Each number is 500 + 25 x the weight over its row's rms, rounded and kept within 0 to 999. Layers, rows and columns count from 0. Numbers have three digits each. The size before them is the row's rms in percent of the matrix's.

# up: layer 4 MLP up, 256x64, rms 0.263, rows 127-173, columns 0-63
# down: layer 4 MLP down (transposed), 256x64, rms 0.228, rows 127-172, columns 0-63
up127 088:499500485524473495510472478480467503504463509490492503537491488483517521480462515431476495494467517527494497485477505481527497494511533508553523486518492511539483531506506424532495489557490534
down127 086:471479513547472478524524485505488477493486522481479501539519486476523509500464469452492505488465494513477495536485497528525515465543483489557542495528509499525465512552488492515503445507478506
up128 106:461549500489508484464503498535520476498507537533445512514475506540488518537533503504514526475488525480547537474457509467515487467505524508489484476512550523481509478490524485494465465479504502
down128 109:510499511484482479507449494498536487548497485538499511493479485519475530474486537532522487497484484474485467480503488522448495500478523472475485491510462496528455502503465479567525481451525478
up129 107:525518492466516528504508472465532520458468496459488516482493508519527513537469478517500558471513517480490521472543501465542452481507520518523514497480507520544482479535490518495489488547508484
down129 090:484525478510508525528516519555501484523504488530508538480503512518530500484520533494482516512509494453463509477498521445510498552488488499532485493512498521485574488521524479478517440528522497
up130 102:533508511515470530526525477520506471529458505533497477483488470504545543520502504511477521486537466489472495514523520490475491479460517490490529532534465541550508489465499475461478479533477498
down130 109:439516510501535495494514486492475512498535483454513517465513484533475458445498533525509523498510523531465523493499535532483482489543485530536452508479534518469509506527479492494524518519520506
up131 108:547510497483500479534533505473507501450499443522517508468506497507519445502526451529517505520517517490478506475505518498477472487514468534501478581466524509493470500519503498478536497496509505
down131 100:481503472552504480501503490490524514539504527510510481533427519478515498509497503506510526521485450497494496542458507487507512476501506497504494499511503434520536523499488555530475495455545486
up132 101:447475476475503534461439526509494534514476506493522509527485539507487504503516491526509537486492498509549512487493507504488433508471473457496545527495497504567498513504518503499494475488479489
down132 096:539533567484493493485503525472530509465470471489469484515555507510540493535488480482481474523484515467519474479541490529517488463534514486487478512483499527526472499518475487504535508539512479
up133 099:526543466527446536463465514503458460501495507483509500521505488529492456512509482511491479506494538459536537502526504518533469501535488522462497518517498457527522502519464475528474496485486498
down133 106:497480511529532500491486502504465472474495491506474508531535508529494462480508447513506470537517521450547519517505506510553490469499475473482486512511501477550481454501459476524524523485465483
up134 114:475505507501516496458491476481491517487468520521521526513522464524496509479529504550503538519543474509469504488495487542468464485482536547486487465517485541505516542514499535508490499447454490
down134 117:510498482482513540529501491499498512516491512515462506489488513526541574522493544478498511476508516486526502494516508533537481498514497502498470466498509522490475522493506505548583467558495488
up135 112:527549538494499537499496530492483503484495506487463494518518511524515463465498484541448516516540454464504448522512479491496493464530521538486508521517490495498495529504483509489535436506479500
down135 133:476514441521524429515462485509513507501511480511529497489493496471505508464469517457513474540493513499506513479484486506495505543535518499501504505534469500496493505482447459560478492515534524
up136 119:536515482480519475515531551541540454501473497530499487510442509482509478545513497554487487491491547530504484493496493504521497454485527471452510486487489496484457503497461485516517499521501490
down136 136:491487517456481555453482512474489467484475503490478478480511538484529493493526494500456468467466498494519512469504515518502470531493482491526500474509539519516535437491519479502498519550534478
up137 098:517537445525468486500493476477544537507468547447492499489481495511539496480447473513477526504548538475476473515519515497530514529501538484510495490518505529517469515485514478489515501517500526
down137 088:510448496512502505537521473495489466487526522511548499517498501499479504471531481527507478473554469573519512525501488516466487486502545496519461459480522521503491496465471485482490462510474490
up138 108:527504491501507521515492519506496533492505524505530517496561467502513512460522454474496516537476499492505487524477555510488472486504493503545475535506483468444524540509527455473501515459525476
down138 083:487477531481480528534546526467480491469498501496551499524506483522506467510508483512475485491515499510443527506485519531439464519538494522506473504489528456485565519495486487467505512480503507
up139 097:542474485488482497491486541532504499521513582505479500478481449521477525476538495482505513475505515523521514467439502518484479507514511522522473480489513526482501445504485486479520480508544506
down139 097:540500485457479537517453493470538512469493513505485520503504475494505504476459515476475451502506520491535431460551529505545477456490488482497466509500497497473501503507485513477503491525506474
up140 101:474516517497511499517478499516482515531475551491507500510463462491538532551518473442496503490470484472466564490510501495504474535474525507510471483535488560493494492486478477507485466507492520
down140 097:491465502490435475476540500507510530458465503522533495510493516486499513521533528521514452508527473453495491522510457517490464470518513480503504502493491451521504548535494473472517495475533515
up141 088:472554532556499493534517508490544510482513505540473481523509461462481475519524522550492468522492492461489499491451500510505509549505493521462519506529476518474494481508530522516467501493512507
down141 091:472510517537484496473463510533495479546494522527477531499428494517464506520512540515471502497452473476508571527498526523505516525529491495494511454478491476529505520495477514509496482494509511
up142 097:496510477550537488526476476491483508492520530509471504488477500496473510491485508507512532534457531508540486520519470540510461470452529475537496448523471490537518469517479516463489523468497515
down142 085:522484503503505501498494497483517526521494507483530491514455515516508474481547536468486562456488474529504539524519517495468538520475524491536500482467476477458557523524514497490463520487470502
up143 090:475447499502503487523519529529503482540509510536522506514486526503538480509529508481503549525469500519462510483487466491445498548477487505515520467492482486462498512477518501476476428519481487
down143 083:509542473490511491489498506523477496525532446522532485525444512503503503507496461454494497524496533444503470544505491477542496456494462536487502522501494489511489489483475538506513557511504505
up144 114:464520522498508463490480523497476522485541488492485502477564475501479538476501504523511487550451569479514482524472501499520477473534491523508479492472529528496472521515533520515500526481509526
down144 073:505506492502516518509536521479518523515458466498520504512503468529521486493527556495502566454478522502489509473492523464463468528570494489519485470474485508453523509518493477508519479505491521
up145 088:460490500489492497554513483526480471502470526495552464549523476458496484523481454521475503459503506474463514539490499489495496497476502548491521497529541492549533504467496512505502513518478510
down145 084:517526526444474504500537538441513501467500499535486488484495492479526529498509466498479455534484456469537466491521494462500492498525505485483497502512457480510476523524501483503481558489492472
up146 109:553511523484488482469511527478515543468484551510500479495525478454529453502450538532507488503482473510483499486503518491477457462519533472526492531501514521495503487507515536487528540491520480
down146 102:509496525457475512537472529485507497476493493559515500480499531472483501499463522520535485488452480517518466503475474474534456508524521562519508506520500526510478516454521487518520528533483508
up147 097:532541469492492510509496488457492488543443503478464501488529501511497501476485450482531502464535522499520506506496486493530456496511556511559475494532490512501499527487474527499490517550504476
down147 095:468511502518462500456516497472482469532451479496486480502527494495536524504507454529498500530449473473464498456504482507536501501511481497494471445539502489477468459530511498530486530483486510
up148 087:482476495471468484494481487523516476555538506527489549471476473507495521553526478521521494504470454510518531521518526455487519513475516525474501509517492489477472524548492493476462475537497497
down148 088:507524500489449493552497482499477533470512445537513449525475486495543469494547480470479488514507512453508499471527491478530479483521503511507478506474483449525501509507461486481490514504480474
up149 098:502505481543520545496484482514479492460579491504534553511489502495459500495506523507502481551514524540495510505528476477504508541511496496504499494496488487518488453454487463519515511500485448
down149 113:484504507526528454491502505458467489513505514494453541483514509494534526486493475457502474530504471496514527486482485534508491536497494492508485461524523474511491497475488429462452469510467468
up150 109:503522485476517484537482497522503508512458519449510504512481459464503530518485464478494552480514490501461522517495496504533499469486531544485526527505527512550462490494473480539487477476449499
down150 097:515512521521461520484498521465537494492493485502489510502490513549508516467507490519512477458512496507485478536504557449495506475536505520467473538547507485545513526505513522464492519468481555
up151 110:487519487475482488473479525477476517511506511542489507493504459560506446536564506496469482508448478502501508468491509513481471478486521517509514497509491526491480552502520456528511459479508522
down151 115:526514473499486514510555512527515481517503530478507465454496487513508515484493526491504499558497499470467497486549462525536498489538533547496509515497483492465458548540523478482524526499482495
up152 086:519543505508525563474463505532500501473505499494464517550495520466527503505499531504542484509493506543506522544495465486487536469491531527506465485482512490515503483458493516494505444515514463
down152 087:519503505492527528481484477493492492508527501535506463471493497509502511533520502481525529502529478482522496475513451514504494467476522437507507475484527443552523496484507491532472430528473486
up153 096:527489480482456496493495479509493544517482485533521462485525502444510513498514503490538500503531528490524528519503444435501482509484502457503448523474532494465518486521497538486510475528516486
down153 090:503499525515493495498518496476496498493478495538513489558489533449519518486526518490463510547497510471494522477466516502508494480501538466443546478496514465530559499520490502480528537518489462
up154 116:548524518486475524499472492515480546472521474522501474494493477539511503500505476534495449500498493446548542509505526478503494502464542518511495536487457459465523514513504477484489516477522471
down154 105:508494520514533492517539492474509482535472480476514546506470504469489485485478509466521529479501506502445483479531456492484506513558449500484498500506497524471446508511503558469492479516480521
up155 100:474524462478479474440508464540506496478536516518538470521533495476463524486482515512495537508491514484492488533551499541520505527465488507488520511528473507516519550471520478481528522488482497
down155 104:526533525508559551470492497499490496535500501461536521513507492523489482484485465439509471526544514509498500436473493513526493488484507463461486494479510475487492498522480518516480467520536501
up156 115:490530484499542471448511491507534448502526490525469490525524532480517506493534516468494511518494545513532520498498506476455493472505460470482498454517465498467485458510502499515539455513514492
down156 112:548487520470556480489508472521504510509504536473475483488495489516512482530517501514480505509528477468561564553510470484527480492490487497524463493503520510475516493508502488443494497547516496
up157 094:509497498496490514491509471503489501477491483433502464528572535501451507460437496508498518536519498493506476551491481497501509500551508493521487502531501511502470516526545481493472508526509484
down157 091:497480513515483512491467494523517483534536524485512505453576530528477503504523513496489503535498483505502475494551461526451521495522493515536505513502522505473458522510539464532506491535519527
up158 076:510525488451524527474495485478515506529551518495469522490511499478511510497522541499530545492473488525465528508473505453474480525496513547533506480460471506482522466502493512493478462520444495
down158 114:453494507494519513546473487515514515523504531507512539503463497509494488520553507529501545475467512550523522508524499465441504554492499501523486536515511537469483502487516479524507462481522495
up159 091:485465450508482485525487484550492501514538481528471488520486492478477500533506490493502480546504493519480514500462543542509543518518524508488460502509486508507486559469512537537498482545511466
down159 097:477526570495507496511490495506503522527497511481502518473510512481487440489486475500491560479497454490486512532482502500524525507527472494455475487541482511515483513460536486494493544457494543
up160 101:478547523498530493478525514520536523492478478452482472498540496512455504517478500527490458505474495490486525527525465542509518545514481552487491476508488512514477533448502491497504453521522501
down160 105:496506523521529521527488494548507503507520519482487536454483516481479504483500499504493494492479494490564460514517509537498471524494557523469501509493531513482497475508442445548480483465526501
up161 087:528496516513482476515536520512518538532511497509552471480472498493472504498492538493478453512486547514518503499527492519489489473496466471496469518505535514549480501486533523540505478492579511
down161 085:507473484513537520543540503512511509543515504487478477486510510491515505477527490449542514462456474503472492507512542491496527520504469503450509507514499526509536476476482486555457466537479496
up162 090:489499474539454512467513498530551457532536504522475476548485489509471437492511513526531471502539508524472534516469525467486503505505525485481504493515491486476482478496517554498508507479500517
down162 086:524491494518517525531501473503524503509501491507520505481505502524495541540481476531492508524492455465511502550534474508496471511518549478502424481490513471476484491541466508479484464452528506
up163 102:532524516506519515505483489488453478520477526454506497478485497538487496500498481518453505482479479498533484526515548533510487463504531513522531489477495481549517452512458475531549502535490470
down163 111:505529468485491527472517509499495482476481461562520525519550511487502476512529508510518471529560515506511523473520486497504484559542499489481475530520465528511468525486481522504481471495461504
up164 087:474506473506541509546488463503493507502499520496470484572482492474536487504468500491484504455456543497486520498485478520504489537492508525506497478519500511510534514459503468542488513558485541
down164 087:472489480503464470520501469478499496474487453495479510513520528455521511503462431468495464537503532498527492523497462510529516475488484524508506511528508482521493495516530533511468566478493517
up165 101:517527522517539485456515556499487537492501484529541484494499536482523482492500474492462484516511540518490513475475452488473473485537491490490510532486468527485492527467482512454532547519478509
down165 109:518501523527503531504511474517505508524498471465507544548513543494512480518463460511495471483497537517530502446507485508519485469485493515523535482521469519484539518501575478529498503529520490
up166 084:511518502522507471484535445484476507520493518514497493519515493526486533505458476501467478478491513510521514566430466505496526529501534563491519504476493479470517458531494518498505509523513489
down166 091:465519487496486518548493472490521481465449491468524525522532474500502476477472499494468503504505500458464488489495502463554482509556475499500535491526479468541516495516536517466512535515473498
up167 071:503493457479493498480519469547524505513510498517479505514506525481461480540471499488521512550512532519529517525471514540498455518480519516516526505479494504475503553547539475500502527438493489
down167 084:490506469482506498518488423515484529487531465461526506477512488521502491443472515500478496523510502490473515475508480472491491504477502483495467499530486517447532517458475495537472515463532456
up168 136:534518510480495487519535544506529569511505493468504484513511495495506476501494470492486524505502476503487554503500468517484494505540506497505523460519471518511549524454512436466485485503469542
down168 136:485512503524536494515494508477457533540510496557441467527491538545482494508530528472480497499501511507502516476503508526508477509481511505526498520446530522534487495505451515487542503517542473
up169 096:519539492480469513511480480506511510534505514516495518458483480476542493556538499530506468432487485499499500507514482502438484495468473505517508504482510469527543475531488522476502471500533537
down169 092:515520514497525514496543515470513525455502502465484503461521507468477511488489473489506458514519479481508450472518486490508484471451464492460534490504461468519493505520460512492487484478488430
up170 095:489505467534447523469500515539465506472504547463522495510502498471541538503475518520496541519512506450480520480478466495522474527465493494540485525513485515496454497524490520483478502531506532
down170 099:490516481555504555488489476526546532467513520518479477467520502513539516482516515482487508487508483497478485461534453482528521494501541483496507502464533482510457523484473518551490526471488512
up171 103:480532509524491520506516492490497490529486466530484456537526456511488498503520496496525510467508523483515545474508519453496477463507498475464487439493477525522530555525481499485486461529479469
down171 104:517445519487529470483506508480467502529443523498487484500475521476531476507514465496514505532499491438478470486474480493514540489527513471549498487492518503467479526534488505469465547503509522
up172 082:475478486491508449486471501474487514509489544519514521508485477520488492521508516514478453499467478526524495532454514492510515510465505546518565511534502497520444504508503458495513508514470553
down172 077:526570545537486524515538484519502501499453526480476534553514496515564456495498506492499471491499475493519467469496514514541534468530515490509497505504489476508511506540489480514511476510507504
up173 100:503485550479532510494506531473474479487501504533512475487465485507544503505535509546474465544448461540480515492461489550478500499490487488495509519512530489494528507474538465497502512535501464